Each number is 128 + 24 x the weight over the matrix's rms, rounded and kept within 0 to 255. Layers, rows and columns count from 0. Numbers have three digits each.

# layer 8 MLP down (transposed), 256x64, rms 0.252, rows 95-116, columns 0-63
078097125139161155125132157125112118116149135120176131150105136115134162118064126122110110128129140133150077133132185088095122148169171103131124168167099068123099133129126112161157130122137124
145129112120128162124138146107137127161141123142095115124118082132133100140131123091129123097157114148180091136107081110082103106163107171127127120112142129126086131158121135106158143138147165
138096127082098138119194128149144159130130160128131095158100160090091113131085088139109163130130115137146157116142097127143094129107110144117130104120132141151116126103090116141129106089157124
149124136074131122097183141181163111129128125106131140120094127170132121132121108129170160132123108125121143128084145136075136126142115136151122111154127148125095085114117089114117104097118182
129148146077119132115113109146116085124103119151140132099152162165148126129115130159115103101106088130112165106113127138094104167163161145115133133154106129104148100124122179128140145117107124
111114113114139120120116131108120110140131116125109171168153103125131126164158135173094118112158128149146145157117191128129126136145075106150170139113123122097158136169153158110169139110149143
135124145090162097129161139106111109120119098139123099146077095114151120101124097145093210143137083142130140132105167156146143122143142149132129127081120168188115142077159097084140141129138136
158119111142105154089119151121137062092123086151120086122124163116159145097122124134125127085138149096116119122160125090149121180071132129141097093143110129122134144089180115136087137156122168
134142149135123120145146103116122138154163128132125148097147156115121129156157129119162102154136123148123169151135115149121159154111137148091148164121098134138109135123148114122157140121094154
134111124123146182144138098092161114102132107134156139138142129121144146128177111141113119158123152137127134149153137100155143129146105135137126140101109158095099113147159122190126135162115107
128156105103129126129129143125110111098113122112116167160085088117159058130082087137136124114127160152127153104138142097111100129095107163100090111152140101144122128146096158146126145104145181
150135101194105172185114156130079095144138131145114120148173108064153167134084144130130132119097126116154154119129123139070136128146152092142098140095138110094131108096082164126135121154173122
119112170144113154139040163146095123125110095161140152182158144149114183108141135141114130146175129141145152146117139106192081163114116102145079129128119087172168176130180137101141156125175106
167143115124157137149138097105102097108112133118140098159126131133178152119103091121109154149120141147179138088122135109142119133125093139181124077086109111141124171127129124146112169096160166
121134084129153130138129148129130122119115109133124132107196150127142123100169176142116146152108120125117092146129140067118096138123121125101152134106139128114089176108127095105133166099120128
123108131109143091142131147111100079121149131126158123075155115144118111130182128115134111089122088112135158114090132125102125148154132145079160143155107152113141124110160060137167155191115123
139086149129134098105151081120142110095110153133096120111139170141108120121109114138163151138117117097128115155144130091170130135122145115162154121142129129136106097125129091195091126137153124
089121123121135150144127135112154089093158134135060137119093115121165163125126134126120143104154138178140100141133122117142097141088104152144182138134141156102127116111074161158148126171166151
122151119049085080133136121178147135147109130133116139123091149131123159119113121128086125147110177094149135146138171145086117082122180153150118104140095140092114141159120128155143118145129149
149136153131106142114093078101155109090152115122132177130118108107116132082124191141163150096168114122139093117122137106130104155128072136119127131134140121116078141140102110138117117109096127
084090143111119147127093179130123143157127137154124132172149104121157135127103119096108172149171102145145120130125105118108096130124129132124067099115138116084094109152094127162146139139152158
100136136151128112146155153156098118133123110138111124154154077124107152116150169122111131135144157126114121156157155143133067087116089129159131117111120143084115136147136117130131125152132155
# layer 8 MLP up, 256x64, rms 0.248, rows 96-116, columns 0-63
099137154124155162159135093132112147124109147105135148159112121128135096119137165067133101136108119102119143130153115187138163115132106112147100125142141121140124141082065116120137144125116144
099122158181176141121091135107150151168132173093102130134120161111135110118119136155130128146120143148152136091120126123168177126183162139134112134152176098132132105098132100117109086116117108
087136131166137127150135150118123108108101112098159125119132096127150144109144102142135094129114124143069074114157098175178099105164088085158108128161134107128121099134122123107114115096119086
124122128174107148136130126121110170125158142116132147186075147124141133141136111116128130126143092120136137149142143152113119096173102111126122122129073131130112149088146122151129084142074137
124159167100146125097132179091129136099106110085137114138109156115153153155149092129117141114118160129120170101169120131149148103180093132156101104158122102127155117128102129142134111119155126
065164135157150137111102178134116121152176140128145126129093085084137170123121144121107093119111110159059106088152118177107087130108095113145114139121169122127115157111086130092114111130109156
134136141114114128108121136153138150128122113153154158120110142113123161152135084135108161098132191142117120142158149147129102142162111129150135117117099107184107159108105151112106168133122103
099130138112122139088113135106100149102096143120147098173110103126123126120124141129123135155104108141150135128115109129108109115125134088131125098156144096130148100136160124125103111105139069
119158139167107089130115168118112138143114129099135152134101118146091133076128111130158143138072099134137176151117094151120106116120122125108122129126125159139143136121070171100126121167133105
109123105146143120108111141116175177117130147125112126113129123133132149156156169122103094134107066141132109132121078140125116103137110131128138114090144162120154102133129118092139127134080140
142114097156120142137119179129126132110136137139114145157176131123101124133196100093133172173068126087115140104146119120119108085135074096143130138133110097143176126132099175132115146104144082
122136148156146157122103177154133155121135149129181103151136154125126162112082102153116071201157110098095113087176095164120097166129118079113129131139117134150117085091109152124124123171130141
107147084190157116170148155140133114125136143091105133149119130150126125148170112103140115154137128162120156121116158117139143122162128107124130101169142143133145102111185142091100137072115119
156136116126142156129088127196145125158136152108119150160088143128124144113148131152107130141120126132083116095136122103097140128146146116149142066106176128142103098153112150103100156084137145
127121177144145111104105164126170124142087139124105103122135118127096141143138122149085129135104132101099173127179134194121123122165134109162113120151146098124124141139139155069082164121101092
129130106111172123077085157120110130159126141118135132136153162125165156129103136144135122134168180132138108127101092152141155097154116118117105114113135108139141145143135167082128122123134104
123125120134133131136113137188139151108114141149139134146055153134114145143133173135104123112109132128142106139184062158142096148131160150103092120115130144129145170138122159071104093130139122
144146160136157132133122198147174182161128164150145159159147101121139149088113140143136103109147094152080143111155081114112131121159147137139101112117112124119120138133149158152133130121073113
091161155155155097145117150124102124178118163139138137121140168118135143072154084118143122114102089082149123087141151102141088084171135126129123138127153112153134141155139175109121122104096112
142157106124137103111126149108111149092132182113149107118155203106129162124159085108153128098129139138149162117109159111156114090134130102115086125157124131124150096098131141100089109107124116
110140125128123181132106139117109145122160120126136175161085143147141145123122156127141112129090096096118087132146089128117158111139139087153076120116129106157114115128110125098143157117139126